{"num_hidden_layers": 15, "hidden_size": 256, "num_attention_heads": 2, "num_key_value_heads": 1, "head_dim": 128, "intermediate_size": 704, "vocab_size": 2048, "hidden_act": "swiglu", "norm": "rmsnorm", "norm_place": "pre", "norm_eps": 1e-06, "positions": "learned", "qk_norm": true, "attn_scale": 0.0884, "bias": "none", "tie_word_embeddings": false, "parallel_block": false, "init": "uniform", "init_std_qkv": 0.0274, "init_std_o": 0.0, "init_std_up": 0.0274, "init_std_down": 0.0, "optimizer": "muon_variant", "learning_rate": 0.00327, "lr_mult_o": 4.0, "beta1": 0.9, "lr_head": 0.00567, "max_grad_norm": 1.0, "warmup_steps": 58, "schedule": "wsd", "decay_fraction": 0.647, "decay_shape": "linear", "final_lr_fraction": 0.0, "batch_tokens": 131072, "max_seq_len": 512, "doc_mask": true, "train_tokens": 565100000, "max_steps": 4312, "dataset": "wikipedia_en"}
Each number is 50 + 10 x the weight over its row's rms, rounded and kept within 0 to 99. Layers, rows and columns count from 0. The size before them is the row's rms in percent of the matrix's.

# up: layer 7 MLP up, 704x256, rms 0.109, rows 541-607, columns 64-95
# down: layer 7 MLP down (transposed), 704x256, rms 0.101, rows 541-607, columns 64-95
# gate: layer 7 MLP gate, 704x256, rms 0.109, rows 542-607, columns 64-95
up541 108:40 53 48 57 47 50 41 40 39 74 53 33 59 44 48 40 43 30 62 53 45 45 47 65 42 40 47 63 26 76 47 47
down541 108:45 59 53 54 48 51 62 53 61 49 50 53 52 52 67 68 66 40 61 55 47 62 52 50 46 46 57 33 66 39 41 68
gate542 100:44 58 73 42 54 48 62 63 77 53 58 38 56 31 55 48 54 44 38 50 44 50 61 55 42 58 60 29 57 51 62 55
up542 108:63 57 51 48 23 65 74 52 55 60 19 41 33 67 46 59 58 48 60 37 53 47 43 41 43 53 42 48 44 48 25 44
down542 104:58 41 41 44 46 65 50 54 36 41 60 44 55 42 46 44 70 66 59 45 59 34 57 53 49 55 49 42 54 66 50 57
gate543 096:40 55 49 55 56 44 35 53 61 48 62 50 46 35 48 55 49 51 61 62 63 41 60 58 38 52 61 60 46 50 65 48
up543 101:41 46 45 25 50 49 60 36 52 43 57 47 46 35 53 53 52 24 55 41 30 58 44 64 68 55 60 39 39 39 47 37
down543 101:43 46 57 32 48 50 48 36 57 55 31 45 60 42 60 48 57 52 48 43 50 46 53 44 27 45 64 51 51 55 46 64
gate544 094:52 47 65 39 50 43 63 57 53 35 35 59 49 50 49 44 50 69 22 58 50 52 47 80 43 29 42 45 59 51 46 34
up544 099:69 48 64 46 54 36 58 49 66 63 46 52 43 38 76 43 50 50 35 63 47 63 34 57 36 41 41 45 57 44 53 53
down544 095:36 37 44 54 57 35 53 68 56 55 63 46 34 48 30 65 52 51 58 62 20 46 36 66 58 42 54 46 65 59 50 51
gate545 105:46 49 36 51 45 53 58 51 30 72 60 57 65 31 48 45 50 53 67 53 63 39 45 47 53 75 54 35 42 50 58 37
up545 101:54 56 41 70 36 50 43 56 57 57 59 57 35 42 53 69 44 45 51 54 58 49 68 36 43 40 56 47 57 51 54 59
down545 094:55 56 47 43 60 48 65 29 58 27 54 43 64 42 58 40 49 53 47 42 53 67 36 60 41 41 21 48 60 57 51 59
gate546 096:51 45 50 46 44 68 47 52 64 33 54 62 50 55 40 39 53 56 42 51 50 45 50 36 45 53 55 50 46 40 53 58
up546 092:39 45 46 64 31 59 44 56 55 60 44 58 70 41 50 59 59 53 56 38 32 29 77 53 47 61 50 55 60 50 68 26
down546 095:57 48 58 58 44 42 54 43 55 44 62 58 42 30 17 37 53 66 50 57 54 41 59 61 72 45 72 51 62 34 48 49
gate547 098:40 49 47 44 45 42 54 50 34 54 39 47 53 58 49 37 57 42 41 53 33 51 64 53 61 40 50 59 44 52 46 71
up547 100:44 43 43 56 60 57 60 51 33 52 50 49 46 58 40 61 37 42 44 45 47 47 57 53 54 58 58 54 62 55 75 35
down547 097:51 35 52 46 48 44 56 38 56 56 67 39 29 49 41 58 67 53 38 57 47 29 43 36 43 61 45 49 60 47 41 57
gate548 100:37 38 65 25 53 49 39 46 36 60 48 55 61 55 41 45 54 42 52 49 39 45 42 45 57 53 63 35 58 47 51 61
up548 098:59 41 58 50 61 48 71 44 56 60 37 54 55 54 56 51 52 50 31 48 49 49 67 38 60 45 38 55 56 46 48 63
down548 099:56 53 51 53 43 57 49 45 57 30 56 38 54 62 41 87 60 58 75 40 45 49 43 51 51 45 57 43 63 60 45 41
gate549 107:50 67 66 62 32 57 56 45 45 50 53 63 56 56 44 44 47 52 40 60 64 53 48 39 29 46 53 50 38 35 55 53
up549 106:45 58 52 41 24 46 58 55 52 45 56 49 56 54 49 58 53 48 53 49 54 39 38 53 66 59 56 65 49 37 50 45
down549 099:56 30 58 53 56 48 56 54 53 54 30 44 54 48 48 30 46 48 48 57 51 53 70 31 33 58 35 39 44 56 38 58
gate550 098:44 58 41 42 59 41 53 41 41 47 45 58 57 53 49 52 37 45 44 32 71 68 55 49 61 45 61 47 49 48 31 53
up550 102:67 59 22 52 36 42 28 39 42 57 47 41 58 48 41 66 48 54 41 39 52 69 21 45 48 54 53 62 47 47 45 54
down550 099:58 44 50 34 47 46 50 47 42 48 45 58 45 43 40 64 47 43 47 42 52 53 50 69 58 63 65 47 59 37 52 59
gate551 100:36 45 39 54 49 47 51 55 56 46 38 44 50 32 57 39 59 53 49 69 44 43 55 53 45 41 55 58 48 56 57 39
up551 104:42 65 47 45 34 63 55 52 57 38 43 45 46 39 28 48 56 47 19 28 40 29 49 76 62 58 53 44 46 52 40 61
down551 103:34 52 58 57 50 48 54 57 43 50 46 66 55 46 71 52 54 49 54 49 59 54 51 33 62 58 60 37 50 47 47 59
gate552 101:57 47 47 35 67 49 64 58 24 48 64 43 39 39 44 44 53 55 59 68 57 52 40 53 41 40 61 47 44 60 48 45
up552 103:54 48 35 48 54 50 54 43 61 60 56 42 63 60 42 46 44 48 61 51 46 46 61 58 66 32 40 40 49 57 48 64
down552 103:52 33 61 50 56 34 63 34 45 36 56 40 51 54 40 62 62 61 41 28 62 51 49 36 41 45 56 48 54 64 56 36
gate553 097:46 40 56 43 51 58 55 61 28 60 32 36 57 60 47 47 57 41 43 37 61 46 48 42 59 52 32 44 48 48 42 47
up553 101:40 43 63 65 46 60 45 28 56 68 53 57 72 55 53 62 68 50 57 64 49 51 60 62 56 48 47 44 46 51 48 66
down553 101:41 41 53 66 46 35 48 53 51 60 60 39 68 71 68 61 59 40 34 31 60 41 40 47 36 50 40 54 54 65 51 45
gate554 101:45 40 63 52 54 55 59 46 48 63 43 45 45 38 52 38 63 66 61 51 63 42 58 42 38 46 68 28 52 50 73 54
up554 104:55 49 36 37 42 43 35 44 52 52 48 30 58 46 55 53 25 51 50 41 47 52 43 67 46 55 50 43 41 39 38 55
down554 103:58 30 51 54 46 45 62 48 52 49 41 40 63 55 64 56 56 37 54 45 34 43 55 53 41 37 41 58 42 60 46 42
gate555 114:58 45 53 53 34 43 51 33 58 60 47 39 48 56 32 43 41 43 73 52 70 64 55 57 55 61 62 61 41 55 51 52
up555 109:57 44 41 40 34 50 51 42 42 43 53 62 58 56 46 39 48 49 67 43 73 44 63 43 33 46 42 51 40 42 52 42
down555 109:50 50 50 48 45 43 47 51 55 50 44 49 29 62 45 60 63 38 61 51 55 52 46 58 58 41 62 70 55 54 61 58
gate556 099:61 51 28 42 58 53 43 53 47 53 40 32 39 39 49 39 50 65 64 52 66 53 57 60 58 43 43 52 41 47 49 60
up556 103:53 39 32 50 42 53 51 61 54 58 42 49 47 44 41 49 55 32 35 53 43 52 45 26 51 49 42 34 52 62 54 44
down556 102:34 60 40 56 47 53 54 54 46 37 54 39 56 55 36 58 39 52 56 42 67 55 62 77 70 31 48 58 39 55 44 36
gate557 092:69 48 69 46 58 54 52 38 61 42 52 49 58 39 37 32 40 49 43 42 46 65 69 49 37 45 58 54 67 36 62 47
up557 096:36 54 43 55 52 54 45 42 63 37 48 46 52 64 77 52 51 53 52 66 47 63 57 56 72 50 38 50 44 63 54 56
down557 098:53 66 41 49 56 38 43 54 64 52 50 35 50 64 37 50 46 39 41 50 50 53 72 36 46 26 59 68 40 62 53 50
gate558 104:59 48 58 47 53 37 59 19 46 41 47 36 51 57 49 53 61 44 57 62 53 59 43 54 40 40 42 44 51 43 57 50
up558 107:52 50 55 52 57 40 47 51 55 54 43 38 52 55 38 19 58 26 39 47 50 63 49 55 57 58 45 49 67 46 48 48
down558 103:49 38 37 36 52 55 46 31 35 51 44 55 58 43 40 49 36 66 50 58 56 60 43 35 52 65 32 54 44 51 71 59
gate559 099:48 55 47 48 57 51 51 76 39 46 54 32 57 50 73 54 47 66 52 44 45 56 39 57 50 62 60 36 63 49 40 30
up559 099:49 40 69 42 44 58 76 58 39 47 63 53 45 50 53 48 63 36 57 40 34 55 35 43 67 48 44 46 60 48 53 52
down559 094:40 38 41 51 57 43 46 56 44 61 47 52 43 55 48 38 31 47 52 59 43 48 58 57 52 65 54 48 27 53 43 39
gate560 100:51 42 53 44 57 46 44 55 74 66 59 43 46 44 51 33 54 24 37 40 61 55 45 37 41 42 30 41 56 60 57 51
up560 098:55 63 49 52 55 52 49 40 54 52 54 38 42 36 53 59 50 49 65 45 58 41 47 53 66 46 54 43 53 44 52 51
down560 103:45 52 54 61 46 54 42 32 51 43 34 52 65 47 47 59 54 38 52 68 41 49 33 53 38 50 61 70 46 32 52 42
gate561 100:53 46 40 48 55 49 42 46 55 53 41 38 53 65 50 46 47 52 36 43 37 44 53 74 57 64 33 46 47 61 58 42
up561 104:37 50 47 54 44 53 39 57 50 59 63 64 40 43 44 62 48 39 36 57 45 50 51 78 48 59 37 36 56 42 39 54
down561 101:49 53 46 49 51 58 63 38 52 37 55 50 51 49 64 49 71 35 53 35 50 67 52 46 53 52 44 63 64 59 53 57
gate562 106:43 52 31 57 45 50 48 55 52 62 51 57 42 57 42 45 30 54 61 47 46 55 37 47 66 35 55 42 41 52 63 42
up562 104:57 55 34 65 41 69 46 57 30 65 40 58 51 37 43 48 41 57 53 41 46 37 39 40 46 47 48 61 48 48 48 35
down562 105:58 41 52 61 38 65 57 43 46 61 63 61 64 44 50 60 59 46 47 53 77 48 66 49 46 58 55 56 58 42 40 51
gate563 108:66 52 61 51 49 57 59 45 75 63 49 58 41 40 43 17 57 41 32 45 57 48 42 49 65 65 42 40 63 24 52 51
up563 101:61 56 50 50 32 65 49 64 35 61 60 50 55 50 66 55 51 50 43 59 51 47 50 43 51 55 48 28 54 31 53 57
down563 105:61 43 51 55 38 34 64 69 47 59 42 29 55 44 70 46 48 50 40 52 52 45 42 56 54 53 65 51 43 57 54 53
gate564 104:47 52 41 44 39 57 38 70 41 42 49 51 37 66 57 34 50 42 63 42 44 46 40 52 36 61 49 70 44 60 50 47
up564 101:44 43 48 55 34 44 49 45 56 51 55 56 42 42 41 51 26 41 44 56 60 38 54 36 49 41 47 55 47 39 41 50
down564 098:66 63 41 39 57 64 56 48 46 40 48 57 46 45 62 50 59 56 43 55 49 41 42 37 49 47 60 48 44 35 56 56
gate565 098:47 51 65 55 61 45 44 45 57 57 52 51 42 36 42 41 45 42 27 61 50 52 69 65 50 59 68 45 54 50 55 53
up565 102:47 44 56 41 46 57 50 63 53 58 56 50 61 58 38 49 57 57 41 48 54 53 70 66 31 45 59 58 47 43 53 42
down565 104:37 64 59 39 41 64 48 54 49 48 25 61 51 64 38 40 61 52 49 39 56 27 47 38 42 53 51 50 57 40 60 39
gate566 096:53 41 42 36 51 49 54 48 33 75 56 30 55 58 65 53 64 37 40 52 40 73 54 59 49 53 52 44 55 55 56 60
up566 097:53 37 35 33 35 60 56 55 72 47 57 63 46 51 48 59 59 39 43 47 45 75 61 53 43 54 45 57 37 34 54 67
down566 098:43 56 51 56 52 48 41 57 55 68 59 49 34 47 44 62 65 35 62 56 35 62 46 57 57 38 68 39 47 59 55 48
gate567 103:71 34 71 40 44 59 52 68 49 60 48 42 50 61 45 40 53 56 49 39 51 40 53 50 62 54 46 56 47 50 48 54
up567 100:49 55 51 47 45 50 51 56 56 36 46 47 54 59 56 51 45 64 38 57 59 43 43 45 47 56 62 55 58 49 36 40
down567 105:41 50 44 49 65 64 65 41 38 48 42 49 55 61 37 52 33 62 58 30 59 53 52 40 56 62 50 60 43 58 57 40
gate568 104:25 41 30 67 56 56 39 49 35 69 36 38 43 67 71 55 47 57 55 39 63 44 50 46 58 61 53 60 56 55 41 45
up568 102:36 64 60 52 59 52 50 41 34 25 58 49 56 70 45 61 53 45 54 70 58 53 38 48 64 55 71 62 41 54 38 58
down568 098:54 64 46 63 47 46 47 67 57 56 38 48 49 25 42 28 49 31 61 62 52 55 65 46 57 45 50 52 62 54 60 59
gate569 092:52 57 52 44 43 40 58 63 52 48 61 58 48 40 71 44 50 50 43 43 53 65 45 47 63 55 56 47 52 45 44 54
up569 099:53 45 52 56 68 62 44 51 41 46 64 75 57 67 72 73 56 58 55 73 56 62 42 40 56 41 54 62 52 58 38 55
down569 101:49 52 24 43 36 71 57 53 47 49 44 43 42 52 67 60 35 54 55 58 80 63 39 52 57 48 63 57 41 40 56 47
gate570 093:75 55 65 57 59 59 60 45 42 46 51 54 46 53 49 46 42 49 74 51 45 56 56 28 65 44 49 42 62 42 52 36
up570 091:46 47 65 73 50 37 46 56 44 45 48 37 51 51 37 50 43 57 44 54 36 34 56 61 51 41 38 51 50 50 38 55
down570 089:67 47 41 45 43 46 65 59 44 66 48 35 45 43 53 48 37 58 46 54 55 44 49 49 54 44 59 36 26 49 59 37
gate571 095:62 24 46 62 56 64 47 69 52 53 46 69 43 43 44 43 59 33 47 60 53 52 71 45 50 80 57 33 57 50 46 56
up571 105:52 32 53 59 53 44 68 58 37 54 57 51 40 55 48 27 53 38 44 40 59 45 59 34 70 47 50 57 54 49 45 52
down571 098:35 67 44 34 39 48 55 41 55 38 57 41 57 56 45 63 41 56 41 44 52 65 46 51 63 47 38 73 45 46 46 46
gate572 097:49 50 65 54 50 64 70 53 52 49 64 60 50 48 39 57 49 43 50 46 31 47 65 47 54 52 47 56 36 56 41 53
up572 105:59 52 53 34 57 69 62 60 40 53 42 55 72 50 44 38 44 50 61 56 62 48 46 63 43 36 46 48 42 42 40 50
down572 098:47 50 41 40 56 43 48 62 45 43 38 50 76 48 41 43 59 65 31 44 63 51 47 50 57 47 42 50 60 42 59 25
gate573 096:46 49 48 53 53 69 58 39 68 49 47 38 69 31 49 31 45 45 69 49 44 52 50 41 52 58 60 51 56 51 48 70
up573 094:55 64 68 55 40 43 51 50 30 69 54 33 48 45 48 74 58 58 44 59 58 37 41 35 49 43 66 55 51 51 55 35
down573 099:42 38 58 34 45 45 62 42 38 37 34 43 59 41 55 46 35 71 56 38 47 58 43 50 50 46 48 58 39 30 76 46
gate574 109:44 46 18 42 48 50 54 49 48 54 54 42 36 35 45 49 44 51 45 41 44 29 45 41 61 48 54 56 58 46 37 36
up574 106:36 42 40 35 49 48 50 46 35 41 72 36 60 43 45 66 50 33 39 57 57 52 34 48 63 67 49 46 41 45 45 63
down574 098:38 64 55 66 44 45 29 45 40 44 57 40 63 59 57 48 66 65 64 47 50 48 53 44 48 53 54 67 66 64 51 46
gate575 105:52 62 41 42 50 61 45 55 53 59 65 75 65 37 58 26 47 52 61 56 55 44 72 45 62 41 42 32 35 35 37 69
up575 106:35 60 66 52 42 55 51 72 52 49 57 34 52 52 37 56 38 46 57 45 44 34 59 57 68 37 60 37 48 54 59 43
down575 100:53 49 49 54 50 61 40 60 57 82 60 49 27 59 40 48 49 59 51 53 45 60 52 56 59 45 51 56 45 48 39 45
gate576 102:56 58 59 49 43 56 62 42 57 61 57 44 44 39 61 41 56 46 47 45 55 80 64 47 53 65 72 40 65 68 49 43
up576 106:71 34 42 50 55 53 57 58 55 48 68 51 46 58 58 55 44 32 68 54 56 54 73 37 36 66 40 58 42 64 65 38
down576 106:70 57 35 44 37 41 37 36 45 57 50 62 48 66 64 71 57 33 54 46 46 54 70 58 44 49 54 53 51 62 44 56
gate577 103:41 41 53 50 57 45 39 51 54 48 51 54 51 66 49 49 48 49 67 51 43 49 40 56 60 49 51 60 49 36 55 45
up577 102:57 56 63 31 47 46 47 62 61 51 40 40 59 77 60 53 51 42 46 56 52 47 45 49 60 58 55 29 66 50 24 63
down577 105:53 55 64 46 40 66 81 60 44 50 47 50 39 55 48 42 24 57 49 56 61 58 39 60 36 42 55 41 46 58 44 38
gate578 104:55 64 52 58 54 60 59 57 56 52 63 54 38 44 54 51 58 67 71 49 39 47 48 51 53 38 46 44 39 29 43 47
up578 103:45 53 53 42 58 68 49 54 56 42 36 61 73 69 60 40 63 51 47 57 42 64 46 69 63 41 52 31 47 40 55 45
down578 104:57 39 57 40 55 48 31 44 50 52 49 40 40 50 35 56 36 42 62 58 50 53 70 62 40 39 52 43 47 40 68 54
gate579 104:49 51 54 30 36 70 48 60 37 51 45 62 56 40 41 52 51 49 55 65 52 52 54 39 61 47 62 68 32 55 61 61
up579 105:45 47 34 50 44 57 47 48 47 39 55 48 38 46 49 44 60 46 38 70 56 50 47 64 42 68 56 51 55 31 58 47
down579 102:50 50 56 57 44 45 70 36 56 50 47 56 74 45 45 44 51 50 55 51 37 41 42 51 34 51 56 47 60 48 54 56
gate580 101:29 41 44 48 63 58 60 35 64 42 46 47 38 52 26 50 48 58 42 54 37 47 51 53 43 52 31 57 45 31 67 50
up580 098:52 48 55 33 72 49 28 62 57 38 59 52 54 50 49 31 40 41 63 39 38 68 53 58 42 44 62 47 50 36 56 54
down580 102:48 42 52 61 58 53 37 52 30 40 49 37 51 33 43 45 65 49 64 59 51 58 57 39 57 46 54 32 45 51 57 58
gate581 106:38 46 40 62 34 51 63 51 56 62 38 62 40 47 49 46 39 55 50 40 50 54 39 56 50 49 51 67 39 39 53 48
up581 102:52 44 44 51 43 54 46 32 48 43 56 56 54 45 54 33 54 55 52 60 48 63 47 41 47 40 55 50 53 42 46 33
down581 103:51 59 48 55 53 49 48 40 45 25 47 31 61 56 68 40 49 37 57 52 58 46 54 40 43 48 42 61 65 44 53 55
gate582 114:40 62 59 55 51 47 52 51 40 60 47 56 41 72 61 56 48 52 62 51 53 51 66 35 62 52 42 46 58 41 44 44
up582 107:43 62 55 45 54 62 37 48 54 58 34 56 46 59 50 45 59 64 50 65 68 70 67 47 34 43 52 59 64 45 47 37
down582 095:35 33 49 53 42 52 48 46 59 40 39 43 53 60 68 58 69 57 71 66 40 55 33 45 52 49 53 42 52 50 57 34
gate583 099:53 34 25 49 46 46 70 49 58 70 59 50 53 53 51 36 61 29 57 50 38 55 68 43 48 69 67 46 55 65 46 59
up583 105:67 60 32 65 62 55 45 53 55 62 60 49 44 45 54 61 55 51 42 54 41 48 53 50 53 28 31 46 47 55 49 38
down583 098:75 57 46 48 51 47 44 55 51 55 44 47 55 39 50 71 62 42 53 45 51 51 37 37 72 26 50 58 54 52 54 46
gate584 098:33 36 63 50 47 40 59 53 34 39 66 61 59 49 60 50 59 45 59 22 44 50 41 39 52 50 57 60 49 60 59 63
up584 098:58 49 28 42 32 45 45 52 42 62 61 38 40 50 59 64 60 38 52 58 43 50 60 53 51 66 40 48 39 39 52 36
down584 103:44 50 48 60 47 45 44 53 42 45 75 34 67 47 61 37 62 53 60 42 48 39 58 52 53 34 43 70 47 29 45 53
gate585 101:45 53 58 51 47 49 53 55 50 44 57 55 69 47 39 54 43 46 63 49 43 52 49 60 50 43 53 42 63 47 35 37
up585 100:36 52 67 54 58 38 42 58 60 53 64 58 64 55 60 67 46 62 49 53 61 51 50 60 46 54 68 74 55 62 48 49
down585 097:59 59 56 46 53 39 51 54 74 54 37 52 58 69 46 52 54 68 42 49 40 47 55 33 40 51 57 59 45 45 54 64
gate586 106:65 65 41 46 59 47 43 57 49 52 57 41 62 49 54 39 63 50 56 50 47 58 62 65 76 50 68 35 44 39 54 44
up586 100:53 48 52 45 65 62 39 57 48 52 55 51 60 66 40 63 44 45 44 59 32 41 54 52 51 52 54 56 57 51 41 38
down586 105:49 50 34 40 48 64 60 46 62 51 56 46 51 67 48 48 50 49 48 38 62 43 40 55 40 43 31 52 61 54 46 44
gate587 101:60 55 40 33 25 61 42 45 36 71 48 47 58 46 42 64 62 53 35 44 65 38 44 65 46 64 41 50 55 69 54 57
up587 093:61 56 31 53 53 41 48 49 46 49 36 39 54 39 53 40 56 57 46 52 41 41 37 64 47 28 49 57 36 39 41 47
down587 099:48 58 32 49 45 53 55 59 57 62 42 46 55 57 56 49 59 70 48 55 65 43 69 48 63 59 46 54 55 57 54 47
gate588 100:62 80 56 34 56 57 49 41 51 58 40 47 51 67 64 47 56 67 64 69 41 36 56 45 37 54 63 46 43 43 43 54
up588 095:44 46 61 54 39 58 42 55 37 61 59 41 56 37 52 46 49 80 70 58 35 46 63 47 61 56 59 44 35 53 38 40
down588 097:62 38 41 41 58 50 43 54 44 58 62 53 45 38 45 34 45 56 48 44 47 52 56 48 69 45 41 48 48 46 37 56
gate589 099:54 53 49 43 72 31 73 46 54 58 67 27 55 56 43 49 49 56 66 62 44 61 60 49 51 43 67 35 57 62 47 63
up589 100:58 38 52 57 43 46 47 39 59 61 56 49 57 32 69 54 40 41 62 48 40 44 60 51 29 48 44 72 53 74 45 53
down589 099:40 45 44 57 52 60 48 43 60 61 43 48 49 47 71 41 68 31 47 46 69 71 38 56 31 66 47 35 44 35 22 44
gate590 099:59 30 27 52 59 44 43 55 60 40 58 44 68 56 51 53 25 28 56 52 42 52 72 56 60 45 54 48 57 52 45 44
up590 097:52 42 51 53 39 58 40 40 62 57 54 57 59 56 32 57 47 47 38 41 47 52 51 26 44 57 16 77 42 41 51 55
down590 100:54 55 46 41 49 43 55 41 61 51 45 52 47 62 39 42 42 55 48 55 36 43 65 57 41 51 45 60 51 61 54 58
gate591 097:44 69 58 66 38 40 41 39 29 57 42 52 42 42 64 77 50 47 42 52 41 51 54 52 42 45 58 49 44 61 72 53
up591 097:46 51 53 52 55 38 56 59 48 62 38 65 30 62 41 39 53 33 34 49 45 35 69 60 39 57 53 67 51 62 38 51
down591 100:45 46 57 44 42 58 48 51 40 58 39 35 44 50 54 38 56 65 49 39 60 52 65 66 54 49 43 51 44 61 40 55
gate592 096:36 50 53 57 64 44 68 59 45 48 36 43 48 63 45 47 51 55 47 42 74 55 35 44 53 50 56 39 48 40 48 56
up592 093:67 34 61 37 59 47 52 54 35 48 67 58 45 50 63 55 70 40 69 33 63 67 36 41 55 55 48 48 64 39 60 54
down592 090:40 38 41 56 56 46 64 56 42 59 48 38 59 54 44 51 52 48 35 33 54 49 29 63 43 36 52 45 36 42 65 60
gate593 100:47 49 63 51 45 61 44 42 42 36 44 40 49 49 66 45 57 53 49 48 70 56 36 59 65 79 69 45 52 46 60 37
up593 103:44 53 46 56 31 48 32 66 58 56 58 65 47 40 43 57 43 46 35 63 47 47 48 44 60 43 52 67 65 35 44 49
down593 102:68 48 48 57 44 55 37 50 57 49 30 50 56 48 56 56 47 38 58 50 51 47 46 65 44 30 52 63 42 66 46 50
gate594 095:49 57 40 32 61 40 57 45 54 46 57 46 32 38 61 55 54 46 56 61 55 44 38 43 66 48 47 36 53 50 29 46
up594 097:42 56 77 61 54 35 37 40 58 39 55 46 34 52 64 55 54 40 45 58 52 44 51 47 47 52 35 59 44 54 34 34
down594 079:53 47 48 40 52 58 49 42 59 42 53 56 39 44 51 65 45 50 40 39 47 45 44 72 61 71 64 54 36 41 32 45
gate595 104:55 42 60 68 49 64 48 55 46 32 53 25 76 54 45 58 51 49 43 44 47 42 39 60 41 42 50 43 53 63 50 58
up595 095:53 59 64 47 40 59 55 57 61 55 47 61 56 65 60 52 56 48 59 62 69 54 48 58 51 56 46 48 52 57 57 48
down595 100:50 30 66 39 59 69 54 57 63 38 58 43 64 60 45 45 37 56 51 45 47 56 54 46 63 58 71 51 46 38 78 39
gate596 099:56 31 39 42 41 57 49 49 45 70 61 49 38 64 59 47 43 58 42 35 38 54 34 57 56 66 62 56 62 47 55 53
up596 096:62 60 53 47 48 51 47 66 43 38 59 79 53 60 33 66 54 57 38 46 56 34 48 39 59 68 55 50 53 48 43 31
down596 097:37 72 49 59 55 48 42 56 45 56 59 39 62 67 59 54 45 47 46 36 65 55 65 51 48 67 61 64 57 36 83 37
gate597 105:55 51 59 52 82 49 51 55 53 55 47 54 36 57 51 47 74 59 53 41 40 68 55 46 62 45 57 21 51 54 46 50
up597 103:43 48 50 41 34 52 49 64 47 42 50 50 36 46 51 52 28 28 71 70 44 66 40 52 38 36 46 49 38 43 56 31
down597 104:50 41 38 36 63 20 43 37 48 45 43 59 46 43 62 51 54 43 58 46 42 74 42 51 55 51 51 44 50 50 46 47
gate598 104:58 72 36 57 51 42 39 64 38 45 30 49 49 51 60 34 45 65 32 60 42 48 66 40 52 57 53 50 54 40 60 43
up598 098:37 67 50 25 58 35 40 56 32 47 34 44 34 53 58 69 52 59 58 38 54 34 50 44 58 32 47 69 62 49 45 59
down598 103:61 54 38 55 52 42 54 42 34 45 60 29 41 52 59 60 55 47 37 64 49 58 37 50 64 55 64 34 56 45 35 55
gate599 097:49 48 49 40 55 50 52 60 31 81 40 58 50 58 45 56 49 49 43 37 50 64 73 52 53 39 50 44 53 64 47 60
up599 100:54 50 41 37 41 15 63 41 48 48 65 49 49 48 53 49 42 38 53 37 48 63 37 65 53 54 66 58 41 44 50 46
down599 098:56 38 37 35 51 45 34 73 49 61 30 47 51 40 56 62 58 51 35 63 49 41 66 51 55 33 53 51 55 44 48 25
gate600 098:73 41 27 55 52 65 70 38 50 34 43 46 38 55 35 55 49 62 43 68 44 47 46 51 54 50 51 57 33 52 37 42
up600 103:49 48 32 56 50 61 51 53 51 70 65 66 50 68 44 61 53 66 29 62 65 52 47 58 34 48 40 44 50 53 50 35
down600 097:51 48 54 52 91 59 34 49 72 37 54 52 59 52 35 50 45 51 48 38 64 72 55 60 60 58 51 58 44 51 34 36
gate601 101:56 58 68 41 53 63 64 67 35 66 49 39 42 50 65 51 38 37 27 40 61 40 37 60 57 43 46 55 31 56 51 60
up601 104:36 46 38 42 33 49 34 48 39 57 65 48 57 51 33 57 54 57 53 43 24 57 47 51 75 55 41 33 67 58 61 47
down601 100:59 57 37 51 52 46 47 62 53 47 58 61 55 48 49 52 43 34 32 45 52 65 54 44 58 54 44 47 50 60 44 53
gate602 096:54 42 50 49 53 67 62 66 53 52 70 42 49 37 48 43 56 52 28 44 44 56 45 47 57 51 54 19 70 55 30 47
up602 094:48 51 66 44 46 49 50 43 63 42 57 41 32 45 62 50 51 41 19 61 43 47 44 60 47 48 39 40 44 38 51 38
down602 098:42 54 68 51 48 69 57 43 48 80 33 40 61 49 28 42 45 53 53 56 64 59 59 44 52 41 41 49 64 48 22 52
gate603 105:36 42 35 49 40 35 63 37 35 61 30 70 51 62 50 50 38 38 41 50 50 43 55 63 47 47 38 42 44 59 49 52
up603 102:41 36 49 42 48 37 66 51 51 41 51 44 34 43 42 55 57 63 54 59 48 41 47 59 52 36 47 58 55 51 36 53
down603 105:47 48 38 48 52 42 58 43 57 58 35 68 41 59 60 50 62 43 53 36 57 71 52 46 45 68 47 46 36 45 50 32
gate604 104:57 36 42 52 45 48 40 44 59 61 52 44 53 35 47 54 43 40 47 46 50 37 45 51 70 73 43 37 52 65 76 37
up604 094:48 54 70 54 57 48 49 46 45 48 55 31 49 46 68 53 52 43 60 28 54 30 37 50 64 43 64 53 55 53 41 59
down604 097:56 59 51 43 63 55 43 51 29 50 59 55 27 46 39 47 52 45 53 64 57 65 67 53 43 45 43 54 48 38 58 54
gate605 096:63 55 54 68 51 48 42 67 55 53 44 50 51 38 36 51 52 50 52 56 36 58 60 46 32 59 72 55 34 52 45 38
up605 091:57 53 51 49 61 57 46 45 59 51 43 54 61 48 47 44 46 60 45 55 29 59 60 46 14 44 56 41 42 59 57 52
down605 102:63 41 58 41 47 53 53 53 59 37 50 47 70 55 45 57 55 35 64 37 51 46 64 46 57 50 33 49 53 54 45 63
gate606 104:38 35 47 40 65 41 53 38 31 60 41 57 63 61 50 55 38 37 61 55 71 51 63 43 49 34 55 48 26 63 51 51
up606 101:67 45 48 49 48 54 50 56 45 45 41 70 41 48 45 38 26 50 55 49 31 63 45 54 52 57 44 43 65 48 36 41
down606 105:53 42 44 43 56 38 36 41 37 53 58 54 54 54 40 65 55 46 45 65 53 47 47 50 41 50 50 55 54 50 63 57
gate607 100:50 50 54 57 59 44 44 62 44 53 52 52 50 47 55 61 29 57 41 62 51 50 69 48 57 46 67 34 57 52 68 65
up607 097:58 41 54 44 39 44 43 41 52 39 52 55 49 47 56 55 38 56 65 57 43 46 61 55 46 42 44 43 57 64 53 41
down607 095:48 36 38 30 52 65 53 47 56 54 62 42 45 38 46 56 49 60 42 47 55 49 45 68 47 26 66 66 48 51 54 53